python train.py --n_layer=12 --d_model=768 --n_head=6 --n_kv_head=6 --head_dim=128 --d_mlp=3072 --vocab_size=8192 --activation="gelu" --norm="layernorm" --norm_place="post" --norm_eps=1e-06 --positions="learned" --qk_norm=false --attn_scale=0.0884 --bias="all" --tie_embeddings=false --parallel_block=false --init="trunc" --init_std_qkv=0.018 --init_std_o=0.018 --init_std_up=0.018 --init_std_down=0.018 --init_mimetic=0.7 --optimizer="muon_variant" --lr=0.00609 --lr_mult_down=2.0 --beta1=0.9 --lr_head=0.00976 --warmup_steps=200 --schedule="wsd" --decay_fraction=1.0 --decay_shape="pow" --final_lr_fraction=0.05 --batch_tokens=262144 --seq_len=1024 --doc_mask=true --train_tokens=842400000 --steps=3214 --dataset="wikipedia_en"
Each number is 128 + 24 x the weight over its row's rms, rounded and kept within 0 to 255. Layers, rows and columns count from 0. Numbers have three digits each. The size before them is the row's rms in percent of the matrix's.

# layer 3 MLP down, 768x3072, rms 0.0196, rows 0-410, columns 992-1023
105:104136142134113124136143158163143125132103146136111110129145131154126133096166111112154125158160
095:130114135100145094115117139091172135146128132150097126112183103115085131179127151102106097138130
100:108128116093122121128148151136140143181131142151137125176137132144125147142127116151113114128135
098:149120096137094113128116156124139159142134139132144132112130115104133142126135103137116085141136
101:126137123172105149126183110154149126135120111144153103152115102115149095142192130149113108144174
102:146179139171145118161122104123116140139117146127138120117109156072165147158135124090112159114121
097:103127140090154143084117082103129100116095158096138072059111103124120106151165114111144180163147
099:128096152164102116145177076125152142110140129114158131125130119116161106107142175154186115114123
106:116183104144168119100133132132121106135087132170102128127124102115115151145116122199173153153109
100:158092109145216110148135155117094151107118156072147102130135141132137133148146101139135142140170
104:138142105135109112100148113172164110136148137136168114142121149124093117141141164164155093137073
100:136137126101127163143140110112154124155111131140120088140134146092124120127139130136117201129196
100:132091098126157125114145134115127094104109121109102125124158151143137086121073077108095154122118
102:130145115142119105096121113144088144159103157123145113135095144159131121147149136123102152156161
098:091109147084134176116138155135141114134138142119142142111135111135124095118110149138155113125141
100:155120165078154137090123165117121110158139115094100144076132105136110180115127141113181125121142
100:136093177118127120160116155146136126141177183127160129104129137138122117101179146136108119175050
100:126169148145122143129115131171116090125136138092147122126181167164122214123142123153073125107094
098:145137135111122173121168117136127118131106152127163151134162132101117105128131124139106141118118
102:123104146102120162159119125138124123112170138158159149163141128123128143118125113108124094169105
101:101138116162111106139103134175113107156169146135109086151126131148158130161134109096105142106139
099:160091120146130128148135099138149108110094129108107135100106122104137099102178128126088149113102
097:150132109147146153111151147125104108115137108117128115104130148135090087089150153110100123096132
101:109165108124159118133156110147166098112130098132141104143109113122131075122125114080179109180155
101:135100140122108122094120104105125140113092101104146144102130150159095145150144130176157168134120
098:097102098163134139099105145112150136128094177189147138102113087105131113111133091132128106127109
097:110107126151149098133138132136102112128120128140143115105142143164148097120148100118136095113162
099:136087109119102109144118111118106157170142118160182160145096178152126134131133166132089139138150
100:111166118143145129129140124134120097147085163139121171144144118100131121152100139102183122127086
102:129138117134134116068141133091154121189141156143157164150115098119136113069160150164121139107145
103:134091157181143192104094124082137131113136060108120121110125158121162139150122107136125116192108
099:131188103155164130148140101142137117149109114181157122130111131152104089109158118101083136112115
100:125134149115119116159132134111163124135102124163105155172110119128118147122151115150091111135171
099:160138139109169107084137177129141088072105137139109101124137125160137145089124107144123109123137
100:121088151177119123134116117123165161127166133140150122164147146106135163111148153130136133140091
103:120167149087109109104101127123124120121124118179098143134122109145133134142126113129128119105150
099:118129147125148132155142111114146098140103125110157119176128108110113125130110140133132118128105
102:119134106141138140126123171119133105154129138106091132144165151126103162117136135112109150130098
099:123085113122150146117131134123136122109132143091098126116127139081116146083147110136145135117109
097:107118109134137171118153126134125129137125135100114149121104099146156130101121137098182080162109
101:131167137148159136183152146168131163159126135113152119158157115132131099124124146140137119158137
102:081107138137104133116118125143138162101127104149130143092154124146129118150152168144159110101099
101:113094103113092147095083128112113128126118072113134136096152110121166124094122119150149134101152
104:136117152125094164120117121091143137132161114074127131119091162147068100106169140129081140169120
101:111171141135150092097117151101118094135138149119116134152089102125083169135113101173142097084162
102:166131137126124098138117120110090066171138090116113106133127125135118165146105143148094122150096
099:113102132113190122125112120101151116199141128095159098124080106132146088139107127148119102129120
099:149156171120149156124160130128157149118152158156090110102119154132144114132122155106143123160141
099:068146149093183120148096152133136211127106111169144132132133129137140107141101147099189133139142
100:142121135143149151132150119149105162117106155136117153163144158095114130118096162138145089141175
100:139164131192124186135111104149101166114106115140131145105134126122132125124120098106132087115090
097:101125090116088131118124099115114149140123164123124109142124122141113131116082123144177128155144
099:140149109165064130090075141102118152144138136137129126117158138139166146121128137156116116169216
097:131139104080107158123132106133132145139096165144151134148141122107100096160145108168133164151142
105:128109096159088181093180080146106154140142143131143108084069145127162122105137151161091140107160
100:135111128065152121112153119168139085095098088136154136114098162117137129086097152148135123140135
099:131141151156088105118156132115183110122125102130104136185127140158139123130136130145079152138104
100:095136106139049120148121083131170112138088115171091125138149126121100147120167136120156110135084
100:099153145122168136111173137103109139099134152161101147151133145141133101159125128129190106105119
102:139085136142142116087125119120136142122110130122116136157142145089137135137120167117138120160099
098:154118131152122158084103106115166127110073158140135096142126135110120142129142108116129145129112
097:142134136119150086126130162100107118163145136148152096161106115145153139103142113122158144136163
101:087147117151146120085140120125103118152120137087136122165109181133144115135114082119128171132100
099:109056085159109138124123103130156141125112144150130135066109148150132167165135120121180112140107
101:153100131144140131080107128143119134154110169079076108136141134114107152088175131112112090170124
100:156097148116125109091132138136114124100120087137143086128112123096133122138094105120135143125148
100:140148129080137137115184187108111123122153132109132121122130101107157132108129099104119124133137
096:093118134128149083086152092127141145166120137116137134145139137155091110106155144108122109137129
101:140091136129146145129125159183131132159098146100118165154118088106114099120099179086134117134089
101:158099133157146153138100111191133129121101131122146120148121094140119127120127150117169068149143
100:136112139128104116156142170121122093119180136152122168122189178105129137115145118154151111186102
101:177167164104095132097147110120126147149148136129158133116100075130138175169155159134135135135134
103:138093133151123121101120132138154119115100092104148118108143118111104139119145093107133098124107
101:145139123133119122110167139131114129133119151125095128116188122102107092144135104162075104136116
097:148104169161145160135097111110128142136152131100121138093137141129118147117121147141132151171102
102:121166120141119166121162108116160124171129105138079088162170152130146100158091148116155149125104
104:144147146143148120103110137173127119148087134110182150172077132101092159129143113094084122145113
100:148134140136157089128131162152135119133158118140137149118143101098088137132158132140144138154088
102:150156124154076123105138127128100098131200146164122115134135126133108152121141135107087144108103
099:143128083120100105104132114134133125123114127156087127102122117108126115120181098103108152119145
098:091138129156139112109161130141126125134142088124091143126134080139088109131121110089150144159157
099:150142113151113135139151096096155120145129102083090159128122097150136137107101105111103115105102
104:124127063157117134143134121111087083093123117138125152143112136133120126154110120140103095123159
101:156074113102174112080136169146138146123121154117138114116117142133115123106140101100136132120131
102:115119114138090149068144151129134133155122122160124133100073114112109134116137156118064139124150
101:173135110112149113150109159150141157120132133126122097117151077138131083136141134145074142178157
101:133182124123128148121133146086178119101141121110146135123115163187151102160129086145060128108115
098:136126144143124137104152100215116106148146132139128136122142142081081110108101119114138131135134
100:112095107124086126140112143121151184131082098145146101114116115110119116135123118134080136145104
099:156142126139157139095107159126138152120097135103112146143099125133078136136134134133119111131171
099:132098121083128133088121183148120126092109103099191129105140109151131104133138116096122146172157
102:128126091115159146122138139104180130129106146151104075126143154114136080086118150143141163140152
100:110072133097220121111130095116087108141113165091150158125096116118068069129139140123114122126131
099:132124097129105129112124158121101121155156110094109146144161149133163150103091162140088111084151
097:104090109086131105157140125089156159100106133161148106101152129121103075094124109118126132142106
100:175099145197191101133141120138130101120131107160150116169141103120114118068158112144152138144157
098:150164141113094156136139096129151113148163098098103113083140143128140112134127121143130148174114
102:102168128121127158171140153123160075119111129125132164105116126104107141135078159119112105140098
095:105151144108152166133135108094145124106109118167137145176104122119137135167081140153105165180077
099:116086126143117127130122136124095079077148128136139131152138123172132116155127146122118137139158
104:088117121108113130094128120097153194098125139156121119143124186133122134151117115141079113104141
101:130140076099175166130084108161131095126155131155183141090111108108120108145119088134121123149149
100:109188103115154132122120092106125177142108086129098153147096148126104125123085151109121082128129
100:094063129115142115134117122093126143099155052175140112122072182116118127136131158139160128114129
105:125071163087107126145136093143164142143132119122114107127138125102130107130103130148121120127156
101:135112135153133146111060154130139128160159100147135143132094115104100120144148131127103137143069
098:157206160123150125085105122105116079141109159151115144151126089141139116157124151156147118118169
099:130159097144112149113129136171088145085101118140093116135110119132121114161153149156116082141145
100:149106110160077160129147127108115128117121093127117120164113132125145160115118133139067151117085
103:130129134085151072168156118158127166120082141154093152151145110155123118131099156176118103143147
097:104124140143146115094133135168074155102115098123102123140169157101119184135166136117152139094101
098:150115125112140145142141125098137180113120133145158095162103121148137087131130132157109097123073
099:140124083096137088108090132124120127096174115090168149117126094160131131125152122095134163083148
099:143141117098116135098123146111154121099116099129064134153103108132134115125146138162127164126177
101:127155067110122133113175160111131142107152151156168145122093104156119114146118105088093102130110
099:104156104137144126175112119116133148120143128123139141131081121117121168121150119173142142121101
102:146134109117153153083109114150154169140112153113123106154138105110128099121071166162119096102114
098:110103133153129143118141132105160139135111066095131121094089152109168107160137177144149132094146
098:112151126111148142152152133140121108181086135127153143161152077129130124095100108103115134158112
100:095168177142157129128108140152168100124142134099145145122099161164096104117091137096178106112102
098:169152132141157175118149140053100125072116130139099144156154116062114171092095140109161128156102
099:156137118114119125112178107170109141139106116140126120110121150090097140125137125150126122140150
099:148111096131133086090158107150126160142194136145089151121071105077099157145179126107179117071137
103:172147098142138134145151105113135142125147142129118093114156137093143154126132082136104113137112
100:134130164094123130074147147101152159142134123105127132149133140120132180145125155124110140130125
101:127135169167138132099141130142086124100099084122074139142135083136148115166144111145169125110136
103:122105132073138167139113086111151119088149112108146140096094113156071137125147124134103132126166
100:107085150163124132141109125119162149106157117142168118116086102110114110092100121143116066109115
100:108094108127144148109116108181126168125089134104153159135135114155150141117156133098144155134202
103:114142113125138130077172137108117109109183122107128152159149116125074164090132116107100128092147
095:115108091100139121086127168131123151093128121193153173115121145160125118144134136125092092130098
101:145119154139171137127093176163149122136100186150104145127112138141132113112113146141166129110086
101:113112096109115124081172142126125129112106164140138114139146139117081101168104129160106125136111
099:156068136180142158102145142153114186093133106160124109120193135142148082130147126118130134136135
096:145148132057102115147149134136127106138097102100100102119104107167135133139090163112107157122164
098:121172094142133083110141099093082120104147123131157117140120142152135150124131128137135152163147
103:145147090113123096175135153103171093124189168105170124105186113102140132108163116115132108128135
101:121077100148109095132150145109112119123160140108132134122112095143120129122112143153093098147088
100:138178126116132132140129117172102134136185117161124105133140102073123098136144133131130143102070
098:114108086128150131121118158121175160157104163169127131113172142125139131133127103095158085146120
099:125103134144120144095145137115145165125089143124076127132109104117145130135121134157141151170154
098:115125165133128095117096121129150150143135091166116099135171152103161097131120115128132098175139
101:088152134094179119182151119123157119144115127142125136109128170076144141126113099102070134096209
103:113145125104180148127082159183078128107088136131167138159123152170074157126137116129132105120157
100:134120120172180149123120130129150109091128149093109140096162105140153198130131113125111141140162
102:129168162101192110115144135109140126116140122093118108104171137093115094150125111131168121131181
099:150190146158118111074134109125131141118139119120148120175133130110129098147128131162161130150139
099:090111116122147155120088127111120108116170107117128136110136148105102141116144123129106139103152
101:129116114138080161132135124111154084162095129090129136116121104150138094119120141102138130129100
100:130104152089177142101148085117137145149114156158140140120155126105171169120101104113101118161141
101:166138110119135137145092112126104095092122130142145146100112098133133158122132101111150110091136
099:118097141128088124176084105139148127155135124094149137085089166171107163132093150130190105133122
103:105090156130173112112128108162124129162155123162166126098088114194134152132108136120131145117104
099:126090105162110126117103094100115151158114099115122116169141127105111125132153123160141161158080
100:114105131116134146139141137171124125110170151126130122130151122133137127098105097164125118146133
097:144100128139140134113096126122127111185073177098080151116143117140127098113155126176159094104146
101:162140129179067160116123099148100111168078103100072169107124131119183180114131169148097100147126
099:132065157101095120109132155142112143123099161158114133106145140108145103149119091096145118153158
101:137144132124154125124126137163125120109098107154108144125110167135103170109157106131151139124104
098:101122155109133128101130129108148098100113156083162127139134102132140134126138114117124128128108
100:137119105156108118089182165124090131162145168119113096127171089104133138139158132126105085136150
100:127048109172131137088126123137139114128119145135179081135096133157113086143132163120094167089147
102:109064157163152138130128129154123140120094165136150133124144143089129153144100127102107130136151
101:144130149129153112114118128143150114125113118168185133085088127150190128142091128120119135112160
101:093152153101118129175134139106115126079128111146152179123142179148112083126114157081172115108172
099:123126144122100128143150140078168122133143121151167131119120114148119117112099133099125143114155
101:135140130114105110147156163145104109120101116159097144140106152126100133131091134136122110137111
097:094168106117095160115127115101145123115171127129125148104150099124130143131117142111119132125139
099:146125111171097131094110103119124156107149157099149135158157088141088130135143129138111117103145
095:134100140105121133161125157144125084151088164128187144086084142122115136141160098132132140100140
095:137132136125080128109122100129114131108130152098110102178112118125136157133154141147121122104099
096:100087142131147124117124102158154100165135131118120110133124132149153092119124135144092128087119
096:121113126169109142094119086128114139126135096168158098161110128152159133163156147121119097146162
100:141174120133108151118093146132152124102095096144080139134094150120103060143147168108143152130189
101:141119115150160123118109166072127131096075078140158151161106115145132120109153125130124134163141
099:131132145153094108145136121105134151120161144159110119133144148130131120165139116147150138123141
099:129156143116122136137131143136176112096116115135106128155124143125092170149149129108142101126097
099:069092137135128077080129126133121162081156132097106170146161132110137106107117143141130135168185
103:130161139107153137166127126087114126151096117098115148092156086120140116108078171117114130116089
100:114085135107160141133088140093102116108123132112118172137136162108117156168122087112143104117138
102:082182116136120137125125111137132143119136160164188169089102138140105090075156163174143091069118
099:108112138131145160132172163074120137125149116112173111133103119115141181131119127135158104112129
096:093137133115165150125138121135130123171137122101109148158111138136104171116158139089141092166167
101:118106128104128097168136169133122125130112107108113149149142152138189131151154133159088144191114
101:132173120121081080128107105125158135110114083137104111190099125161118166108164091122149122096079
100:124095095148098151141143125082135150127152104152114139109088138160135115113129119080128142120089
101:094172137148156114144115129093108146157107166104140117144180123159112166144117118136125140084127
104:130152148121108144137135108126116131118150154108126109110098157138136091096146128096076133099160
100:115124139116085126169118140092168124153175109125135150125092130096141119116126143162125157126115
099:133111146142125099107147140084135154062128103141118109119109170148113137122125145126073156151125
099:119163098150168132149083122095159109154163161096114121108136123105126160142141127124111187152096
101:123137135121145086168178138107090098149122105125172154151113170129137112152147154145136106139076
100:094092109146153139121093135134122117129129126098153135164103163126122107155129106149150197118136
100:134157122133124092116106148136144144082124145123149119137163104134107140142130151123111090116101
103:143165117109205139087167115140129140118115114095092157096101126074159086137127168146088114115111
099:163140121205171124135158127163107144177162151118122162143111117134117114116117120094141149122156
097:116130119150109119141120131166114102099118113105164118153104142109101132168111116149139145131125
098:131106133086078145100138116128127127152101144144133166055087117143087156148152122130110132142151
099:138098095083126136098142126120152117122081154123085102106057117119134144153132120097135136147121
100:088110177133107145119123119131174139124111145126131118085133137152115079128105173112111140154071
103:131108121097108105113132122175112158072124076173157128111136105121145128118113123117099155094086
099:116156110171119137087162151151155132103105155153133133148154095134126129096133114147097129133134
101:136107133117158091118125124170098146128160146124136097156141143142118131132148135190103120148149
101:138122115138110143163124133160105139121112159115165133089173152129165121127134109152132142126112
100:157165132121166129141103115142100109120148133158103190098117136111145119111122101106113168165117
098:138085101144159122150144107122105096126167132101134070135104107155112118143122133129085130170134
097:151115127123120122155126139102089101115109132108114163117074140133121187113140117112133135123144
102:100171117138132105091159103165096112060143129138144103124097121119128085152140100113134158129140
097:108078102116124109126124116123114061100121143155170155120134100117156151151107126167147141110159
106:145123120138081137115135093177086108136115167139103124124129101128131176147117131147115124097115
100:128119142152128147163108182131168067139138096134121125131137089143108106135125145167104148112081
101:146156125115128128141156105093091118134122100113128102121160129120133099177109120113162139089173
102:161141129158130136145118140097118088123148123109122114128103108139124132139153100127120107137156
102:132123119137175115106114133082126100084124154142115157121081136152120131160185113118160151073162
101:114160097143112140121134104138114127122128138138121120143124106131103089127076120121121083130142
100:133095095110087128125123146158140117095160143115139137125152120124156090119130145129121100122119
106:136107126129103132155155132109146163179143114108138144126093152134148141159153128123144151160171
100:129109130131121140125146126163137148122125107113120112139156092163140108099148110125117101098130
097:157125168086109095182108147105160119144134123153119096134122173119108101123121111111146153155120
104:145103144102103134156168153124138128069071086116117132135124091103112109131159135137101130119127
101:101092088112170087093112107122149135094108168108156130082073121126162137162150114141147113153110
111:118132147095117100092153131128107107172087143120178141122153122119166111138099115129149133156140
100:155151136138138130136151138133153163081146170147136102149121147103173111102104150139137117102122
098:177136144174135124126152132136120126088129116115155106120131105149111121109110122153139114135170
098:111169103141159117109103106143125121196154094134150121132117126105118130131103102129180148087111
098:150146112095154124145109131150186083117110129117123112114110164141167096141148132102129119147107
096:124130140062126122183113104117119141133159092134122151170107102120147101089130119121132117132121
101:136127106158141103105121131121088097115136159177171123102098109091162113141111123107102101141113
102:157113137107118121155126134099130112164146102117114145144151118118147157135116111153133093146082
104:136151132127149149133170142190102067125173146127139153104117150084144202153088140130135135123158
101:137091168141063110153122159136096153140169124119138143128163126132139121128128139131130126121093
102:127109162122163175128115135150154122142118093140120169083153094106163127127123123130168151105167
100:149124147103109134155167123144127157178116092135154181115171144158125121101171095110125104134122
097:143161148086139125105137066130213154140126107154100148144122122151113117104132129145104155183143
098:116107143104095147131139143107133120171153085097087109155060151116129160166137160122144128099140
099:106175131118202141156123124135135128125097123175119144121139137117084141109124117061157143153091
100:121150100135128138158109140132094119113088059159151111085132138119140141110147149090092130103106
100:124129119130096088092111132146125111084150145146112101132146115112147078113137148121084109139181
100:101148149131157143103152126170105111115107141075140141139170105122168138136127136144123159121107
102:081150152126124183158159123140171098134121068079126134118132113133118139135145112136172130127134
098:106121151095136162101086150114092135135112149136112094148135121132094073139094151104099117065129
102:123183116086148084151109139136163107159145163156193119127142126121125088141101134110117109117108
097:134117134147082138126126145139146122140117128147149110126156147166122114068099167107115112121149
102:145171106122099139124104151087135119064157143124117114138088145138103138121132123138108136137164
103:129147126121145143111114126124121101109111124079112113133133082095130140079138143156107136103104
101:121130124127095123118134157108131153136099114100140122140149103138140101119128119154146146128095
099:125137137094129118127118163132117122116200099128134129115136132110110122111073120129131116109132
100:122106153117119127168134127115110106148155100112129070167099128108144134136097144132119167112069
102:158138141163163107141124133116153114170126139124139142116162105138146079105083081150106141149094
098:118136179097109118126154115135182101104136149119140124105128114129170098119169118144071165108129
101:104054139135087133137136133117118148129105100110101121118065102149134090132124110143127175112109
098:085158097135122133081127105132115132147182176098124126123118142146145122124182113161132107130139
098:135142149113115138118104110127127115156140128155124147156156141099074142153115119122104132137130
100:119091132117133110121137144137124144129155162099132144111130125108144140161115141162080105119075
101:098108142126104135094121104126106129113125100127080105108124100151132118129114150160154178104079
102:083137120115141144121118107095139116163130140113115126188138130085130166130107146133123150110113
098:120132119125095103117129151139089101150159151109122157134167124136112160150176170075167115136170
101:138136150137134132162147126149113112132116095149124104106100137156102125135151127146098137102137
100:135080138111115117112156128127117161149109207107101110143154161139175142172102106143175094123157
099:121142131115139096168109092106101143127148151122098150138122142139119118142125136157132102130076
096:154101103169160121144132151113116148104118144130124134128114091144166120078124160122081137129133
101:142104128127095131137123132153136120128130157143169116107166108128125134108124133113145183118143
098:110104163155143087152144077142130132159147170114073155164169108118114122142122094136147115119114
103:157096058081096134130112136148141132122097151117091148082098176148138142090130129143144143120140
099:121111139165144129117158179133122089124161189099096102146145142149133138142121106129160149160170
098:124137174107132106087123110064108132144114148099120127162137140151124161159118129111154108140158
097:107118159108150141142146127111145143106155104123117109129118128116148121127104148115196144162120
100:146120125105121163103136147142122124101098151146156126155132136131140131186125173141152172097170
098:125137134129094131174131118158153151129106148113105154129130076112147116136107158120084124118114
101:108144159127123141103133119082131116177153122101112127140143137097146148155096163138180151159122
103:116160100140176135096164112138166150091116128153155127153166145115134091142145124116098123158110
096:111111106103138117134067126137157174126112100146119092146109154153110122136106104110105110184105
098:125132092111129135093112103157107102115165154131137153115124134118094128131143097095164126101133
098:148107127150058091175122120170103105085135127118136140134148094114158090177102111102139114166190
098:104168128131117151141150119106149124155139133135149119140097104181103188158177122134155135153126
099:092113110141126148104141138135142134079098116129103093117145105103071138150140144114109107094133
100:138129149121137147141125127138132125080131066121121127143129150150146097134126122181145135149114
101:111106141168091124116113144073143130137140135129135125140143176139136155185108135198132147132135
100:085176112182135107131153146106112167113153146104138120095171098123113147129099110092107136120157
099:128180108107130108132160172109128138142143111136104106130121128113142103138123120154147110153172
100:117190110120063131125122122124153150086135159170107141114098139094112150140134138102075151159191
099:151092100132133136135078076137145157118130104170144114133138129125103121169144113118145127129101
098:132150084096183131130140093162096114135123130130113122119157136132098103174120133153092143087159
100:162098114120119124117100080102098103182154153149097151107106141140111101080100124161161076112140
103:139115104125150132128136164151108135083095115097103149098151120114118163111129165105099159116099
098:166109184144174138159161165138140078127109117131107114118126131099135107132092127124149121132124
102:145092117134144111125141108166126127119135153114100110109112104126140105103155138144116164083106
101:137118110133111108181130136097137096117116161128134120158107102127098142082179104162143151148130
097:148158100093117095112121133105101118097107122104084106135149123156146134157136147102133109114071
099:144116134129123112140160146153140110124158089155106100169178092133118095103081087151117106109057
100:103127158134138144129146164098146102111094178143146112147140140119110169137124195100089115132070
100:129108115121135108112182144124134117108088091120139164106124105121116123110120141096118138124125
099:160147135165094123153138147141146107121104159121158118160104109094150178096150102113121115146135
103:150124136153135122120094139129089118100132138114128168094098118133077129134142135064133129096134
098:135105136130125110147162153060136134123123123095102129139097118149112104138135137097130099089118
102:141098139101119096134153146154146137143150112137088129091137164134137125129100146128120130128173
099:151088109118179129137123175143132151096150123113137172093093125141149149111172113148105165104118
098:101145116141182180141113147117107119145159142102104105101140150093106114131110101163151132180097
098:133090091124112124076111122178117196106124151130137153112119119116139167104155131187150161115179
097:127159105108092110120125130116140140144129137148113122097154117124147143153097132133095091165109
098:107140108104075097126157134104155072047091134115104160100185108111115148091144142130093079149172
100:136143154086121113123107101123161120148136124131083101106170139138140145120135126132174117135118
101:147160101125130144151136120111115122102121136126110118088139156148138123094113075164142156124137
101:128124097117089130109132137125142149151114082105102128104151125096120117127137163118118121109171
099:132104134155212080160119153111168129124114135091109151122140147112149096178133149112096161131120
100:116171159118124121150128143145103122145134129097157095166076132118149112133137146110147136113096
100:088059124105131140134104116154132135118144165081120120131088132128124162096104096104136127150109
100:133082125092151154086075114102135134107144156123151159179138170163153147140098108145153129129131
099:143159133121131126093129135080141112132104113067148156116114156141139152123104115093152138145116
095:137108143092118150116098159091141144179124104126139125154165140138179121136148168187120128161139
101:127195127127162133108122075110139149143124096130146133166184100121138121099162150142093127092114
100:133089173140125155118113103114116068081168077153128139177133185152103131147084115150132134110130
102:116074145139091152141163130093142140139124145161141157114114112138132154139130146114142082137162
099:118085122101154090143116129169142169111138135090149128095126131166113170108135118123130136121103
101:116121104160119142162192128101143093142149153119124150089130130121176134156112134137138124109152
099:101106127092113129166131103099068132175125159123177139153127110125161132127125165133115079107120
097:124123175152104121129153096117154115137133159163196097133112094115150101144113108107151144128175
101:136138145137138096193142155145150116090071124078115128082163129113123112106127154086139126120102
099:173141112122171097113085099140100113122169111129116155138100140136129092086182154113177141134110
101:111160127169136110161130125140156136129147122142145127160121129139140123147145165130148102103132
099:179147122142161094122107117139150136117087122110101137123130114152095146133115097116171132140105
097:092191156160124089133140130103117106111146098133115157142132147118130130095092139145130113135135
103:162102160125128118137145155117088123133136131138123140145142106110141119164094094125120129084128
099:104163115103151155104078148151178160111154126150149144103125152120082108150138116107159100101073
101:147122101122081129121109138175117148130163148126119145140115092111155155149137115112156169133132
100:163117117072145124119127167132100123115151148112113136132160182142085132110104148150162134140110
098:133137148136116134130123125180144109154126175129110096142095101142148152138121156108117134180114
099:145148133147170135170113110147109115125102069131120062187108120109124161149136152182153114136125
098:143159096117110108135121092144132145180122121138152159132116120182139130143142102130130122153149
098:133145142126106143145149157163158140195093108125128070115146149138109142109130112108129112117148
099:137155134123182132120129147128137101085129103115173113114089111154123047105097099154125135135186
099:075152097114073087087056123117149142060130113132096103156090113155145109066107123144110162098113
101:132118137148121106117145106134173092138105130147143157150093117135145091097104126149149153141121
099:103082145099177114137131164156140145112132132123135164107117117131133080099175103088107130161122
098:108192163146113111097151095174155159091124148148146114148106164130202132130134124126167086149147
098:119087110130111151140114123114074095134155123159105147142141136120132095152137137134107127123131
102:140130168141171128134151150074153131154120155111090125124105128154113148117151136099135101111123
096:153138085151168125149135129139152091124141115125107138103154136109120116145126157128133109089123
098:118133153179104133182175127126128166123131146102115132111112145116156198135086133125086119169129
102:110139133133111114105147133155165133172161069116135116163126114110118116124152113155169127156113
100:140117142088128111118157119110150093145126139121089102151152129142098144141111111163164131127165
103:122138155162114123119080161161067104122134121106119114071122149118147153142124156157130113134132
104:078141131147115105115085111079126123129089097075069132147125102133155116132119142131127158093133
098:091111130146161129104098133097150151124129112158145110156157117104169117129106142132053138140067
098:095084134160130162117160178124139117137163115111115104161153160135130131109088166121120126138146
098:164173137130178126158123106095126143151148167113177163096137113102096118143181086134143165130066
101:113058120105088117164165128085114147127111152139141143095088102119134130133091130107141118165104
096:116180141195140102129123114136175133130123135146131095136113151152119128101096151121114130131144
099:145067138135156099162139132095099183129148125104134114138150075104150155110155130131186095090077
103:128133126121095143123113093113117078117121107131122101122130142124138122157070120140141113106105
103:115150127114179125138103105077155178111124086079090165153099153105130155129154134141135104155114
099:121144125102142124138122135130157131162134155124130082134130130138162194154150135160178113124118
099:138074125091128139109102085131136171121113107112142139143122130142092096154125161133131096102160
098:103138122126153140120141102118160109114124087138086136116144119095127118139098148120125100148136
102:160155136167122115105138145139121117165143119115135117103130135116087132109157137107146143136108
101:123078138141143130137136136075132141169164149105070137119133125111118111139142132119109105142121
099:095136108119165102125123108158155122146122126139137111136137087150078104115130113129146126125146
098:159175158134139121124118128125148180128158159144150129138131135086119120145144142074112151152143
102:133071112137134122105121121151141124122118151107098104112147094113127129151137139121137127123173
098:148121122109139107111082081169115101095117140177140121154107153119108145160107115140143104141132
100:140101153186164159137127105132171145144152123121119169113124113128124114131152113157161139126141
099:126132114152110123122108154137138157156143140089147131088148158099202133150125134147134114116127
101:118140116102173122128099120135096103134147148159126141151132102173140121163069098153160121096130
098:114196147144127154136107153124117113152093109127144138155170131140125103143146137130125167153139
102:105123117156107090106107118119108143160145114149107098142148118141149138120105110139126131094118
099:117144122089144072100144096140136131102124149122104155200118169115132132156170136122137150142150
106:131138121112074151102116153108116115124113100139139126159134139114136115160077121124104138141162
101:128134157143133153096102129154141092082115129142127129097145132091125159113118137106102100139132
102:144143157116183131124134119125092179105097075164128144160128127096141138122140115138105124079136
099:090106128102108119098118144161121130090098099126123114110130105120124093111076146144069137096156
100:074098125144115142129148135138144117134105139120088095117113132163175109163092113064199168124164
103:090124129141132090170097137119160074112116133108149108112162129142136117156135155088146118133170
101:120111119130088111102156127174126126093092125129140129109182137120080110122115146096133103113103
101:100105129106163136116124157115099115135140126141078144139124138169138134107118137138141112091140
097:115160138070122109201088094149133107149155115153112102145098126101169150107141143132140125112142
101:092116109158093147096136127069133106159108139085112096115088137091080094165113106079112131143105
104:132083109162122143068138119137120152139126133173095130124086100138143146124127105107142144135204
100:172145171154175083136168094144094099119136093137156097143117096122156109204167092127127153141139
102:099140161113115092152148130135136094206142170134101127104109096124166142145189153112118098107108
101:168103107100108133179144147092142167138129099152155157107116102083093122149146119120132128126112
097:115135194128117110180113114167142111137143148120154119161133100100157112152145128092140178133117
100:093115137160140096094098120147092112142133143154114130184109155142106101132133138105112112115133
100:115155188161120089110084150109109131120056129111153121153128113125114138129128142103129136117118
104:106103147121121144118168142097135141089145090154145115141124075128108173141113114134107101132160
099:096202109106126119129145137147133129112112137134085131139090091139129069125104140108141106157134
101:122117110121098101127140148132112086131118115068122128151118162140139147126135135133155118073082
102:117134156135079118111138151144113144122122198141136139169082079115135164120094151111140113144143
103:191040148124132109079133121109138107100091099156131121122142148135088097115160102120130104100127
100:143154129156155116058130146147173127157121112136081117105124144158087081118149124121157112128126
101:137157106145162172137110148125154096152057124130121156078126107113096154122146106159146144132147
103:082113104133102112166145084118166130190155112170148112126137175141106107130164113164145147135127
102:105134136134144138099092138187132156121113115131153127114140123163164104171128175137149157128132
099:116135112092169124128119167130126115143125128102126175107147115105121072103168107154139110111165
101:102129152121146134096138147100103153156149156082118150172108104130114159115097138127166095112137
099:140110128122138118068114146119100086098135161128107149164139152167104130131105149167186140179093
098:113109172108134133119135113181102121133138147124135129115108117165178124135119110133159078148080
099:109119103076128119162146076112118161137078174193137158143119093132131141150112169111141119123129
100:133122119104090127086115094135142154116128126119122120134105131117140085154121095135145108102158
102:165164126125097152106120139123085143161158129115094119140116170099166142139145088118101114118153
099:148161120203094158157166126131118143102123140139105097125075125127161097098152111129077120158143
099:113102119147135098127135147132138128116079095158161131072152155135109084139112131141095148136127
101:107110107062080143157105134150072122160101089142092119160120133135094167119162103139144124094151
095:169123100123092118174132141162126153153140118113138133137122148137151121152128102156141120099083
098:111089100150138123112135124194128156137109114136157114188107142141090108141112136094150119097125
101:118128148164086137117097102117117127124133111176153129121089119129122075138094148134094144119105
101:130144142102105089139165119122123110122111146149122179107130142137102117149120105152147134095159
100:108122090140175134149065088094088121089108133081129125100145093124113136143101088109164153109123
100:157139096141124099115110135163117127163113113124128129127120104122125113123145136152154113109180
100:131128097130144146100147169128102119099134175172129155134135104129145082152108161092106115159203
099:135139093145144144119156112137167136172157137126145120139141076133132146147106121143132127188141
102:131127109140131097149076157159139112130146154092137123135122108137122106058119143135140136066154